{"num_hidden_layers": 11, "num_key_value_heads": 2, "head_dim": 64, "norm_eps": 1e-05, "tie_word_embeddings": true, "init_out_by_depth": true, "optimizer": "soap_variant", "lr_head": 0.0107, "max_grad_norm": 1.0, "max_steps": 4896}
Each number is 500 + 25 x the weight over the matrix's rms, rounded and kept within 0 to 999. Layers, rows and columns count from 0. Numbers have three digits each.

# layer 7 MLP down (transposed), 512x128, rms 0.151, rows 239-293, columns 0-127
490482512458504501484516514509475493493473493506473472515497534514481506533549481517523503485500502497452463506509503473456472466507509546528492501479510508483510520507532487508509462485486526483533523517492500556472475467501491497495494442519466481471465482468530487543504498504535518504500501498527527561485521489475502534533511523521462541486521539508503496474455519441487520516511
533497527536477497498455501441515544511536540539475517534503465506499468475552516445502512475537521494496541519494421491471491566579484503537468506466516494499507524518557533519459509480498526481542483477533488497508545540497487514489496431532461548536455484520526495523487494520489475546496496505500501500502524512476495517509441473448466529513499499560514557502498499500522481493545
538507471475523495482471489475503473496540474503500489487487501508477473503453524490512515485513490532486528493514486507492458499488515530501518501489491485495488491502478526509513490523500500496490506492469548518466476461507506518480479512522518494497507477512471535439487516575526491524484495517487449475499488487499487499524506479476591522507490447505485481474518486511504481515518
497489488509518541511503514487511472496547502492507499516509504560528547509517494473521488489517519522496496472483571478512485539492520481530488503507501499523492489504502456521479524489532497504505523490487561498488494533505495509482518483516496494537478512489455478489507514453508494526537502489514490510517502535469489478494500503514531525475495525488504526479481496505472490520536
459479472504497474477502491481508472518515503466556486521489498476498479510499481465499509482529489469514535536511493471453469496492476498488498548543499543515475509508484462497476530519543473503473504522513462499441477499462499488515502514506520497510493511527499474503489454498495448501462452434541471478496507493472464516492505518537493481519523500475540446530526534487498498533509
529493515509522442535528511472431499468517484490498504525502476435498532464459497534506506476498510469517514538553545476504453535494506492529462480501470463521489516549480486495456510513536514503476522478485537534446488493513549486477536497510564530477458474515487448487499557478475511526495447518516476505485499496471490538480483524534494494546520519443509547509526489535518461530493
490465505490483485493480508479462503481503438467514480515464509479477468488439480470496487501516508496480502489529525477492521486491456522492468476503476521514521533531522478506511499521492491495494480542492513491500523510473499490448466486507506498494517493503494486519492508526484537512495513496502464494446499467511544493538534478464527507516497467546482511469486506486512491488496
530479522534509505478486500470508431530507510467528474474489494501488553502537489467512493495542495456490491517487471472542507514489480474496529535516555481536459473517507504544500478480496513486501516498491471487549494452497504489488528468545550508473481543473497426576517466506508500457499524502551494542485550521497508546528522528524404526528491494480525508514493453511483480484490
539480514483516519478496529514541500556507470521502518546465525501437501492523530465437487483475461506478450469488536526487459539511516510567459529455549457521444490504555473473484479458522562513515464470485495553521560470503504531505527554493434465477471485498477430460533468496527493505468509458505493512487540515506534551509540498505437526527468531503501528481435480532477451519519
511496515527468494505523458486493515529488517452498519493468543489458515522516474492497502493458525479451492500547496516536475513506463455511466511474482484510477510502519516498511488497511518476492484513500517505490512460477520489423461494499483529486502484523510506509531477497482524520453514514510482526480474492499509501501523522474449541497499546502533515489484509513501484493531
514445521548531533484531513474511499516523505494514495522473500505498530500507498559465513423495516516520487498497518491515477499479501430463500459461477494478485505462485482485514536528510472519493498510521511465489489505603489487502504512502471501526514506481503487525510514534520480523478502489493564521472491542490501453504489487523472478461538491506547459484497479479508456516498
505461502500495528492473508482468497510522501524498489488485491482511496503496468452503504529540502483491486535492501450487490499517484513497492486508490508512489520503490502513482507537533510509512516496473520521526484520514535481460533500471516495520458471474497530492513513478515470532521526512485512500517495516445476520545515510532444509500509479514525564496486511477491519501508
491518480494480497481488484500508488497449474491461508491427465513509489526516540475429528542468481492508485494516473505502529516463495517516506496469516491498476546495504503489491462530481533530529500525488510462486522534531551477514480506509524492488508507538490544499547511474520527538502517474531487499479485513468511508533492491477443520532496537502533483504539508503513490486542
538478468532487506468513491492515544487506441509516494497519473499513448501504486479493511502480459541507485499463515456511514509487513494537493518470484502507503528486474467470482528519441535474506514535534512480520466513506562514535464500485483478539497475498494524458527498497452483550537530515494513461523480528562531508472519496487574470535520437473517454479459501480481497521542
493477516489462507547518481527480509515512522479534530517521494469508483487530520511469533477529487496507510499452488495502524488493464527515447486506476513527474506542481495513539510506538454491454557500488488540519500489500528471509493481441520502498531476525511482518455527525457566497516488515505540502505517512506509500444510504447509498531461509512507509519476505525481483509489
483490496542473495490471490489460516484526477476500527521490493491502526520467508509461522491531492508508522479521507491495475479473499492519497500498490523546521504494498503486488518506502496530493472491500547467504526504486483494514495467465475472494481499476521517479486498481464489484502537486541500492518507508492498523509504521461519461514493503555503480496510478487488534494518
474533480500540481492532501462453509450521462519465464483527488457488542465502504509483473488507493509499492446512524509494472528457510481475512509508501540555489473516454517520489486453525525466508510439506492488458491478495472501484505537488523487491497447517487489536510510497456515554540512463507476512495521493501488501528491496493469504515481562459493530532530479512478505520478
497522523502507515458462485528511541494497519509480493515457489507527475483490537466517485488490472476515483471453513507549481489587517482494505516484538496499497501510562489522510492489463508467539426482481509515511555514493479479524531438510522478490486521460510500547486502507480463495489484512518510483516448528468461494479495490494491520484510441580496525499494484493512524508493
550503542479456491518501546508553481472483494484491503486497522517505551487498523496493497488538519524474481503523523481452499478497563475498468441462467519523518503507481500516512523486531545512515517494522507502476510479569509524434468479489499520486513484574483510484499462472518488510512534495507478460472520478500504475474560540464462537496496444474472487548456445519514483498530
469474513510494542500514469479503477501509491474506466470502491518512503520440468491477539526519485488473480472506488528499470471483526500524525477498538516517541483510506466483521513505498513507520482496484496484505511497511480503505524476514532472482513499543513498440498531488552488464486488485480524507499493481525524534508494489491559537504492486548485513514494524501468498476554
477496518515507493490512509532529480509523496514502478469464530518510498508500503499524465499470465483488515535531510498506489451510507491494508505522536507522481505507475487520451499488494465485477502511484489501469474488516524527518521487478515476529501471511478474524526533474495515492519492490509513515498507537449484488459536495487568495513537486480515517503485516482468526483526
489520481519522494521505529509516525500491492533512477491499532491481501520548483470483543509508485508582480503514496449527510452483505516493465493477482520464515537470458497491476477513508531523522488473497473510499515493503495519493529501468532460497463488566542512516460537488528513553502529510536513475476499483464470499464502499526476503534541475497531536488501502537486441574539
490534523528523482500521496495509505497512507506504484471473467474505494497535498512509450517539482520488496474481529516490477487480512492495495529547503522514487496540519517433512505497496509523515507499498503526463474508433515531432512473465557490532506502505509493484493480569465516492495470512558507497486524468485480488502520510460515508520498496495519463522474520498488511503551
472519495491513537490523495521497524496521485507501495542493469506503491500508491499503483496526476505492478468483510507495463469497524479516534508499476525511491503491521540489470483479508520503507503530509527513515449492515539498513483494461484493487514491495472506500495533488500503500488519499512498515520499467463490518482531508486509506483484480488537527503479494471500502508475
556492499524474490465493508483477491529498488495521489488501468538467502516571500544520555519538513479450548476544526488493529442501569556536519477540431505525537516476508481475495517478552490527494496479509481460451522559520508475512488521515513501514552469509494534522495482520531472467503509454475512481471501543482463493491522494504531492456515483477487511480501535488478497512562
449498524506532492537484525489548488495507511548523472511411492505523476474454482515479548492486478486508528461471515489538501507478464483499522503474533511512500539530521479459463503496534515523487474475494496502505522534516483522486476478505501467513504512504547491520485496502458524472503484515558492470492474529450501469464507538493530505461485476510529530492466526528455494533474
462492499526489484473502471503455503495510543466499572494497506504483484511466533542484504422530492507511525521484538493519462501462492493483497447506524473489550482481514470512492493529502455515464513433467488496483544498519492510526527521532538466533499478512505466554488525511454481503534482472467530501483481509468472490487493507443461501480511451554496502517524510543487467485513
496513503514486503505485491505542528471520498533515458556499498484507498496504491523469516497514513531514503472496498480504471478496533470473510530518475524518468500516489512466494485503512532503484493506506505502485507510525500493479472515493519525461497470483510467506468507524506487536514506506508508504499493510442522519469519498498493512478457465481522520476490534504516505506495
504491473511490539548488463508509458541504495450451496495456494490511505537545488502521511521538500479475431518505489500518520531511460537505439484518484503455502511527438499476521507487494522434508516516493453477526545478498517471494468453462491520492515482515510528466531528500508491479482513460535508529511528468509550503450510539456498506529508500488503536503531488484539521473517
494511514526510526521477525519515513484492497518492490510486512495479524480404476483485519504507484483508505460501518482500492479497479483493484491485502529526515518496495541489520523508519517506517518540531520481478482518489483508537485497508538477484499505482538504483490515478533503492511495492521504509514524455494509516488532533468529542491454490537476521485470511464469490518496
484511492499492517499481497475496472492494502538485474495468533499492495554494500490471533476515488499515510440495501474464520460504483487500469448505505474548529500497533510499514518490516531537486491503499471439512490505491484465511476510499502490461482465470503503502496495448506524557487530457493462504517499467485478474515485506513463466505462521497510479479478479483544471505495
506492544467494480489483497498538492466502513530491498494450461455510503506471497532462475476518478488522468509481474472511468547446499501500467480533497488504507507492490474470477510459536550498533491508518448500511485490500492482559497502514514487474481497511552504484492501501537511508505464512531548539505542525494511515524488491512544523524517521482524550480493492445476529480529
502478445464496511514507459469512461454543472506543530526512509488498529548490518482493499475529508524462526517571494500469509503516495514481539535512493481526505502495499500513511503513507517483506502511504453438519526515478442539492523477497476532475546477513505504533426568526498475475528509509526494503520515469503467450520512473460531501541486551537493482495491533479524450493549
517508480503507530456451486516548493497495485469481504495482538467492508527491517447466457537470471456446432510496517531531465558494507533509534500524513467513513513459493536506492515497465542513507465508543510442465497514501488492502532477467518514501456533511527484548449531526532516477477501508518463518473512458527490428486488501491521500532497480486500491484478479481488480487508
474488524528497478472448508474554539516489489533500514504463464497488477503511491488475503480526458499521503490501556483513471543529497518470480473486518475496524519492525496475491532490484488508506471478481515490449535518563496485503470485507451495508478489473477539487498460574487498474519479457507542512527474509499504507494493528495519467495512445554502508534492493523491493477532
466464532481481470517473552472526516525492501534527485495510510453496484501515465503479434542509463469480527483532497513537488533514512468525492470471493497559487495491529459532506506465511514509491515493479480495489478507477528504463470485472503523528457515478484440509485480558453524481501493488514507507538516512493475512483532482526543509525479545499517519484523490475534514521506
483564501504507547534543531492471506504489524484529546496463478526472497507486485482504520538472510477465473504477478499487551504471474466499477482460537484518494535487557525461501484528509530461485470505511473543475529501524505490534478468518540466519493488496541487519477468498484501485485528501525483492525526470485491522500575528452475478556455498529501492496525524496500510505575
520523481523480479493486518509532502530502506497490482517472509484520522514528501499500483470487492500505531463478531504460494509538510507494481485501538457524505503530482486514481480494501498494513502526515496533494510502482513527512502510529511507527504508507519469537517487540500503501535514495513516521496518489443515568534501534501490521552449508512496520520519562508499511517492
518439469460498472486530476492515533493500472547481519497488521474499492555513461501451540470482502500485520482515510491500507515558516506529513533440491489511498503500486478534558484476521534533511467449535457430474484474540523480441523476497479466481484472490451505507572522550477545450516498532482485489485524517455467482478522506471536487464526517499481539488569473463511511494532
522523495508558520489501512476511492500491500472491465498489470493470516508522513481494502520484483477504477481477504504522457456523490472500459502493520514494472541491536512508525508518491495530470486471477503502502480511509478522501451476514501490491499473553539483501502473496559510483494525474483496501530476447507529529504489507535458486472492496485471465458475460467465469504502
445501503500472534463505504537482514503525461491532503449453518491523487477548490533438521507514531487539496485520498493506487506490492459458495486530465557470480511461513520464481530451493469528506471445476556522486469518488438483483487508476498459513575451491503541539472512506495529514487481525524478468470491497540475453516540483479480503523464468443481458524501497547469512538472
462487506532502495498484486492470526491509519494516456537483530497506480487525552500526529485515514503495525506485501515534485499497496508476495494473512514520506491525465489482485515533501477492482470540507488493480525488497483485543497501481483478501507458498514524547507481480490481531453500473504488478542528478493518494484462498489525465494470453498526421500497497483531485519520
516479496459438513538476464500503436521508455444506470556479511484463491441475505505553557474556477556507520538458445526463512486489515491525514486489461478502495466464508495482504425484451502478446509487514472493540519434516484517462520518473533445530498476526524526537496472529442477522488439544534522518512476518479468527496471530427447527481466489459460500545503456454485477506527
519463491488519451499486501569498537495507486527492484493511546509505505513536483508489496501519514516519480473498482553532513465513553477501507495474500551533483477514506497480481561527488440541518494488492534485468534510481491499521496489476483529497545442488476491537476515501487492483522500508521516506531524485511484489488490493484460485517489495527502506520488453506485513515506
544522488518460500501487547487574465539544479496480495506491472482481502528497511507471520475514486532487501535484486464503489492494499511511504466508445480472496468480462485517502503520501469493490463474477511499469531519496504511511473505509518501537525504517472468529500469470495458486488497493482493464513504504416515518525482488495450512537497467474509478523505484504492476542518
495455531476495515515479534491498505463463497517488491518442519464513518472493480518480485513500466517517498490533497515496489475514455458454458472484493478510534495510523464485488537497512524509518540504517438447484519502528516471527512543514521508497511449510516495532492491559500463515455532514579496499507485493517491460519490517490531467489462417479518498500468500496480472550493
547469501504507518538496498481497541502548543522512550481464512463480508516578510488516492501526464448476514465495476493514454491460474492571444501480526514493490544536503491487492485520492492527572547456493469497476553554499488531481519484520520541462480505494431501500502516527496451540433464503535465528533491490408533521485496511502469498504529461472509509512447481494507463505512
487495503504513507497471468517495494496532526507523492502491507513532491507537523526511502503497522512494488529463481487491489508518528471491506499500479500546516502468490461501482505473501500491501495523508514520481467479545519504542523473524478522491486495518469531511497537523512511503482516531507514528543492503483497519445502532502503483522487504448504507543482521495508525474502
480474460518536482539499471499551515483493469491506482493494483512489449466466536498477463490492516527534501497501490492498535550508510469533464524509524506488535546520520527468505505483497485476518503506507470512482486535525499530511448523507472501511490513511460486465527513546479516486522485493511526517503507534525476523475521488490515470495519437485546527538491496506500479487509
511478499502474502488503481519489503524497517498505549484490511504513523463484519470497501526497467484479486497501526485490492474504491497524508487487545491527517501517494542500498480466529510492504501520547493504481518532492497517506505496478498520468509512460562476500519492470541543494474475483516520512511467459490475476519480503473519495521452500462512537507475504498512495545526
500488483504477467496476530512505488518472530496528499517480512492537513474540529533525495486523506440547486473455478509494480490501507520512488521484513519472485493543458535513513531462514512457519497530519459478490519485479516485481478507517450484493513478524542474509465471510492455463483466504470509448478556469465510453506498551471427539488471487536516471542491467459473462526509
539447530488513513507532511516521445477529476524466475515494538501468582471555480471496486515499468509511516530514520533520500497518527515557502535495475508527516491450510536505477536487500486474479546524508507451470510511483390514524450495483503475516503466488487458508544479474533504486534512454545489497454485479494472475518452504477444502496542506513518514460520498502502459476476
541483517512511491504482505458508532481551535471504522500465487522516476500500511482501536478467514501514511482527522481520518510493516499504500520469508502460500515455493503529475504540558523469478506528524488532511482490538473513511506469502454497500484553491476529505496498468494463550487518463489478491498489539484508513530496471511507502489534506506542499490503548502503503490537
490509451493502500474533510511530520490515503525488482511499504483506503488537481501477509459473493528512527498506519518519472485495495495475477483502479549511477469501470516509464512472500468534476520503501469493489510520488482498538490532508459496507486476487504501514501528516539481520480491482535543468495513492478519508508505572511487509527501497454515535514511513497503473529497
513514514544466485504526525508482486448525524509551537499481507505535520457427504542501499462499536484522510479459508507465471500484511467508512460484517540516513523494502492506504489456505474461516483508531522535496490522500495492506473517469475506482498486518500491457505483538518467495460490529505510492459486539486499484545512505471474506480492493529477551501468484505512503485505
# layer 7 MLP up, 512x128, rms 0.163, rows 240-293, columns 0-127
527493518482521463509433492505487543496521530489508400574520519514555493416497505501544504515512517484523499467452489479549523506554509497474482478487468489529485470542465506466484486463510504503514481529529518509508516467490527514523474473504501523490517534510516459518476465503499477538491449506431529530543512517550513543485512510467495478537483473552483533485511441465505528451523
442514533489508525508525525487490481494494480468492503481521472468481477505517494559534533492510470459495510517523507484490535497513507514504498520541489522461494515488498452488537472504504515504497490512551487538510518477507482464501514472477481495521429510501511461454514505534517490487510489493542529522507466549433486506511515496552519438463503533499483488523518492501487520489503
507493528486503525503460494452511465465472505501490537469501511492540468555492454506510497504514497495457510514512449491513522485508492506517526504494514527474498478496498541524490475478481516515488480444518510554519527526506537494521488514497466519497455440474471491500477511508505497509466506484510502483495471530486504488494463496484508493501492498519491525477490522521486492471497
525461516471477483518425481471531535489485450516506511505513480516541477473527504490524478487501515542486521517518454503487522494445497498453485507484503448507506521498519505499483511496477528476530492501510476485527516477428507505521528476495508459522546499488524490520506496483516515503475489516493525503553442493522495483527482491495546504544508485485494494498481519488495537500528
520495516525512519537464513540503542464507448513518498535511457540475442471492518494530503527533480537498475535522484513469501452473514475495539474499417459515471468538463525504511502528474491478489500464508497512486522509481502506472513510496526499547480506520508478492492503516484527508537531535489417522500472499526503456483524495478487486481516516507500521486532477475500488532497
471510487493510496500514493497500532516505551488476527486476476485500521471506486525510456500497501522494498506534509474516508525491534539462523520502496480482532516482494488464513513477495469524508503469476469494519508495473493546517519495516481486521486512506473494511467491494526475499512489499493513464561481501478539543488495556468526491465465488502484530502531492510503510540511
440474514517531510498502509485512514569545503535531525441505436527489493482488554529518430528502506509494461491517476498487504491551459458510526508437503458521509524478498556479491506507512468514504486516473446492508513501462498479483522520569477517459506537508511515499484541495499501505469497510500510463491513503511503557513489519539483472483457495490486548487524482523476524507491
507497535490532464536525474520518515510472438512451504509499527470508542525521521488490490530493545465496454476551516533502475519469478471481524484478518457499431438483538488492529483499497526499487456500518514502521517422506521482547507543521518488496440544448458460530486476460526469488552486508495463546468453526501483518522505515502502529523480509511449492462455433545495537480504
481516494470536488499515478475503492499464472507484468527523467510497527472487494499529474497493536453486457498487498491459491492493549495503472494530551466519499511482499490505491473527487510494525469517499504525513474473513501463486535470446478486495489495496557524527491468504521463503508516467460524470498509455498519514532524476519513518531514501497506499505519523480524514499466
496508458489529512504449479522453488471513516496496511506514474515496521522522470499451500506473467450481534535511477501531491514519527500487561467516503496502492500494478510524544485496534493519479557483527508467502492509525514475459550556515491502474498524488497490525513540531543440501504490508470522510524501494498522506497449507522517487516498485479490459473479487495495513447472
552523500506515514496476494500498522506522492568495491497475485488496508491494482464517463508511500487529512521496516515481505534517511537502540469501505441488524469499526477479497499457524546481535510512467547528480470487548504506467497516504501500488541466483487507502472512510482499459555532508489521478497495523494488520496512507521505494498509507467493525485540511513499502468533
494514521474461549524519460492518506508515497478512461514458474549490458499513480499536503502492528499483493512476471519508522503513490508437500499516532476493444522501480478533465558549516454463478495500533513472462506536501551516488541546467508501476481509522457514488510491487542518504550512546495555556545511508476510505549479522478526458493476511490478524511505518497509536512478
492530474489504472505494417485524500484462556506533500452480474521491504500500553491494524496478502517550476473447500537479528491421474511540510500504485502503483535477476516462481517476456447526484528493497463532557460509482457481498532497524505495505525539541520501448525468498524487483527490451450519466557498441521510485456498498492483474489482547531481497486590469515518528481433
474502495457489513500516494508547491491476481490465443538507534532497494507506469470536503505500505513501502553523484529461468480539453473532491472478502515490544491542468469501488508508507471522496471530478502510497518512508460507547561521500508526496456518493489489522502491531509486493473497485495525473529519526515529498529501490509543472518513506543511507500504521509514545483484
523523515479512536495485489517505522500540540510490493520527497512519461494498460536509473502480534486493531513532491469521518474490505531490514468495491497491488516483480504493512483488476527457490525508491503518504487481490490543537504495527542511507495513510491483531542502518521475470490504560462512512517486504505501499488497486471492539521513480463508489497514519492523477503461
490461514480507520455452478555489464536522516447529517509470477527508448525462550515531523508531500492512495541506471522499493517501485486494536511508512487520488536503458502511506475522500512491556516525461531537526535480496512538487493500501530497499465526498503559496470479510505529556500543472483505525484521513504539483497465502509507483495522480514514469456532519483501541535467
502477517510482509510509475525425504469481502509465529479465510485507474463497510534517544487511504492462484548475507496545531454470448495484533516520496457495467495512522505477525453535534467485486495531542523484487480487534528481523519497479516515615503548497522472498482476507517520499497482504552459489511482528499524490537468473523461493541478501515509537483517506497537480510507
514470532516478470514468509502537523436449480461535455483463464516519585561512499492483500507584490529469499490498518518503526475486517493485522484548528511488493494469447526536515533412481519464483490486502454536485540486554502492491501537499491529464471556523508496469462460513541477542514520517495507526484448505473490451500510527525521452483519527473510512551549472476494528497432
482515488493506498490446547478498508460478482488543533494510479489497476459484473478523473494514497538522486530524520460540480527503473520495485525520486536453524555525518481491514465483506526477516529504516505529481521480461476490503471511494517516487490508502526473487517483466516493512539484520494485512487483460472510498519499501549515477487528478482453522494533521472498509482453
529463509504482448488497508464487513475499480475494519486527468482500490520506471519524486505471488518493521535477478532502512517507506481511514514496519526473500498471436511507524508499488523518484534547478495470496494505513494495526502518519478469483507505524507526481476485493490525506496502517515485494521516498490507492547496495500499514504484489514522540505494498536477486487462
523521449513492518496477489527515508496458512476480468506473465442444540517479489487526487491473492503520475520530514525489500501493472517454486448433511498475526501545474506507525494472492503496510524499477489505502488520500506482478524539489505546507516504473531468493511537462506505516528502520475479525515509531503539517528442493515509545491515481511522460487506523492509514453531
525487503496510489510472486529508508456492483503480506501548451479497513525486524493474490485499494519481534532519463517510496533498516500532504511487508513513461495484544497516481483466475475516509488543462519523488506513516494511460533492503477471500485502551503474468508509490515522506503558526497458514476521484546481478497525488514503512499498504495487503494515463493515495517513
498482508513446532486469522486483491493500488518511488488529526493500525512476525517519494505469512484479475507501486495534494487496525496468478517505489490501449542474537496501539541512509501502482512478491519498494531478482522497486494531525504528505497518464456518495517507520460486507529500512490520489484485510514501527463489511500512462511493512498481475491521524532497506468502
514541480489545498497481518486556462487521487475474517538465541505528548556506508510483507523485534533551475492522493493516511514535497475505529495431484513483499479527530482499530439480499568524482487506504443494513488498470491515531496476512508507489494477482501491438510486515548517490512524459492531488465507519546521499503493467502528483445459550476452532491460504459459499494474
513471492547495454524486503477488510480454481550507504488543541499490515504501509481501510484529514510525467500518483496480504506544473540499510508482498497526504479498464506492525503452550522465476488491512470489501500518486485494511559491535475484501478511521502498530527490535468516506453475538490485511502464490532455470509509485477484528507518494507470456498490500482489511503459
460496488528479499466482543524476488503454497520496574497490497480456546473501531488490502517522516529481483511492480482512497528528493495499526472525558468515507489491531492465507484469499526493532484455479516526499517490528507513501485469494512489496510479567508483512494531479491496499535492496446495541527513464517531476501443459569483487449515478513519461493501477497523532478496
515514504478481441495505491510484515473490470505494506461502489487501489501527518466535523484508459476504513516523517531495487503470520525499533472478501495474542516490487449517535526513511482496513533494472499531489473488514486494507536487473523516504486514489478515490506498514474506490477487512456491501474506474493467488520500508524509524518505520487512520496492492495516514504473
532523458500579497497515497520518542451484489456538501502500442536521509465482496483470486567512482483529513492486500528502529509490467491479517563463493503548521523510483516515518479470474526528510519520508492478565505514493453508490530516539474505490500523501520471483509508500484519503481540503464502514514515496489516493485455476504508494498467543527483533509517431490506478501496
478501520475495452497508498503518485523511495481513520517512480524493581472480518495514448504443485504526499513484454504474490490485482513457521483489470503508518491471474518515486493489535520532473515493505476450514469504469515526481511509480477493533525521506549493516497520497499503488471471482514545509509491519512506494492507482492460510497541483500479533484489516495530510503470
500497497501508512521515482499492462489484496534496513516520506514507464507479538515502489521445513476545503509470510502498532500506497489503527497505510519484478500522476478459497508470500521496441508477473550492480565501500518479484504498563509497495465491498502505490505489503496471475478556552538538458514487533509503499517517489490476502505504510488495488509496529547542491492489
530507514493506515515497508459492520489524453500496455506492506499488530492505531455543469511509534452512501502546491507480492536474506528493520481509480498533489488521452510474529488558493505564507526510495500486483485493530510496507476517547514486535542507518453483433489489473471484491476521515487508485522514473530498511473497484520507478515448495504493521508480497480512506502506
475505517493466496508523482518487464510491450502487504506505461482472562544522476498549483517507508512503461507525490489502497552470487551512465505493538547464470468474535475516527498451502494522520451549496505525519486499496500481479481521475540513499455551536506499479514494486479491514510458470523479534470490500450525494494512487484484517446485502545494532489521525522526518518458
524500506526475528546515489523471473558554474513538466460521509554506503512544494528501543518496547515508529491535461512477497440503450500489499491525530503464501523476503487467484517472539509477493520516513515527531544465499434468511528530503440499451533537489496516534495527479475488497503451480486516489511494495530506507443506477542521492530533539518443586503494469533502488524511
477513516523517538472495470509531620451489472484510517519523524491519528487492489541531457492496507446477492482501480533494543484490481509506490507499492482447482446500522479482498467521503447504504487519503531478526462511468471538509494491521469488511470505509531548488533502519500467465514547504488508483540468490497547530520474472517496510534482475499474500482507526472481495518472
544441515523554530528519542493477534497492493470493507553481454511474482490534497474466507477540502528454466550528496565521563539511501501505472455509478471491481523499507492516514502528517522532441479489485502489547472525515494472490520467526529539475514508465526503515523498485510513482481517511468492490431488424513506528480500526495492519496488478481464525551485518503542487511505
522517507480517541453469527503501501430481503474517490475478467543511521494491479464562473496530494459447524510465503490506489529530452516470515514471520443530500441520496483512481509509526507506485518531560470501505469514525501459487504549538507468568496520519490519485473527506512493479509498541520503514505511457500531516505522497560490474526512541510457511494499531533525482475455
463530518507535513536506505523501479500478501487484479510473533511469532455475517473478514463489489536503498510517496480488518513508478497510541493488476506497568478505466522489511462536505461478504476459484501501469499499498486489483508505508469503542504499463498468508518491500512477511512471468494480500552497505524519493506483466507484481517540507497504503519517470509526526508516
518499551489539454488507490542527504524463483565498477519518527494501475483503517470490547502502508506529420472517499518529500539447502477522499486490500500499508496549451491517485502514463456488495481471510534515497486513479550506514504462489486509554509553480527461500476487499492457471450494505483452510527466502532492514549489428497516465477467498493551514499469514501531491478512
479470448468494470495453508523452493519512541535501525477491522548499488524531470488494493513483519475544516514502519501526553501502479491487547475483451508494487491495524481488544481499514498544511487507507523509519486495484485500472516528472504467519539496503489503485519509528494509489439480534475511446538470496519530483507466473495493501503498533491528472479471523511534497509458
457506517482483519507518447500481517540504512556508491517460445497458520479508431529478480488498482470518478500521464490497520482546479517540496508521458497505483516516526557497514479540553514501514488459474529513535450505488461509487513481514519515475489496517509479504506486500516528512492528464471461516497514501511511504573440538521501460461516495447477468496548540526518533514466
515505496545499474524495524467471525515468508479470481495516433519498515484507476525498500488468505486546486500497509478496523469504486509477494497489463599477526548461471484485507481455476497442538517484486465504510489506493520468482511491496500498500461533539513530491515464465512504528521456521497495516483496557498486513489521490438483516538520513528480513527539514474530479492486
533509462463493447507523469527502494458549469525468518511499477539444552482478492502544538521438500518540495480505460517493508490522481498515469471504551475532477449484474502495535509504498494483524497496533498498526498482501490562502483530492525544579478492433559496453523463430484464532496511448479519491482492521483533553507518495519502515496504544505471460515453457535513505456525
476476489496484471520526513489512460513493534514550466545462448491481525489514463510478459529469517483497493526448523516487525511517493468454483526496499514515489533510465530524492521514481494509462512489512485478514444477500497489498509532497470456533467488514488546490518526481537540463474499485475490510486499469528482515537464517500496536450542524507489529508531538497537499508470
520501545485557447501534467509477471535470476508558543513477509499513457473498488512507487531472510510499487495466495482502497511508499486501482520519478483486503469484521468492473491487472485496495504523488495505517476504480546541506520511505481495491494474469495520423525546487488483507489523477474522525553511472489517523541483482452521483477521514491497541520481521545510492449463
505520473524501452498543464525471482518509518506500508484473466497510510517494515472515484493487522496490529500516492489512484479471495538501491554476533474454489496518483478506527531511535482523476501487454532526526458523486484524495521488476502486513538523488478475476488462510495493507488517508483484511567476521542530476503499491552511524539514471501502530476528488525464530482468
480481471551519538477486466471485518492448495519531521496511493493482515500509465489508469549475547481484497503525510482524533477510461524548469509447494483500513494469525456520428459511503452467528515502510495520531491550435554504472494473506560515548478530487545507487530537509475506468504493505470502511496509492515564458545477467416490502500467512520454493512497554506448497514465
484456507494519493503532534504512490507515500501470484557483527502489484514531525479466521499504488477537502497473510488505519483477521481472499474498486455505542478495509532513521501493490494493523510496502479496490523484484476525506490493514479482518505510477518484493483491484494511541480518513462512513469483458494514475544526471500504501500518524496486524510493485460477552527512
536533495495511467496486479491502485478500483539493493496462478511497509518475467518556521521502471513488447516483494497515487478456503534500549519508452552527488507487498494491525505472484505517426499501483518509532508483508501464531527495509501502464532527515474513517497498470521530496504500534484514485510483516448478474482465505457461518487477507556478521496543485503514488472513
461505480517522480497512496488529493468502496500498500549534483478523514508481482493496502530494506537509515471486464519487517505483529528474490491504494473539475483530514470474500525530503527491472513513482488506515476483492471483496511492494494488525488510498474514515471491497467498526527516517467498508480550525504518500509504500499520489502515480525498491459503487523501512483472
478529538516482501546467505513514457494450503531533521533512532479484454505509518514542512467476508506541495487461479462496494509509510533512496516476531480477481497513524515511528486514479466501530474570510491524501533495497505474540449517484444532488529509551511474484481496474490473486481481532504463499506489517477517454515461454507505478508499516520518501483445528512453545484547
447473490478506464504469491480493496487485450485527415439520479513538566458478460534547518522484511514480466484534519474521487547505489564529477488499467503534528523505467465487529493491508496456528496499465504529540503516510472514519500486536453529450483447483448540460513478489543525468499534497532502504469496502515580526477443457506486511496557506542535507491544508502475535486499
461474522488514521527502499524488539511525480501517495488534478467448510532503521494525510483474494470496505520510525515483530481561491480529481476503504521478488465519471541515526463486477520479450537466511486455527474482492504492507471492516496547489514511500475434485457468465510544472511463476549511503492516474524555504466500513499535472482467510467497475512503489495457493516483
501509505519493514531507484533507539507485491489510475483497476535518532528478470539522489528502507483489521517474450494506507506511511519515502494504483488494505519509546474478500512510475492534494517500496492522509477493511475510515513492486518535481479495506499539499516491482522509462528474471504485488491516487507492528525511524481517482491530524497509490497462505470515500500473
494476492487529508555507516491540486544500495484508515550491492493509587510519501526510518508496482506531496496520518485474535514499490502435499476477465489461468526480439533513512549520490495444516489485484515542533516505467475501548475533487508508466515461508524464470481507506486505479491471526475531454459479496544488488505517500486484488488483535519496510525472499476487498488509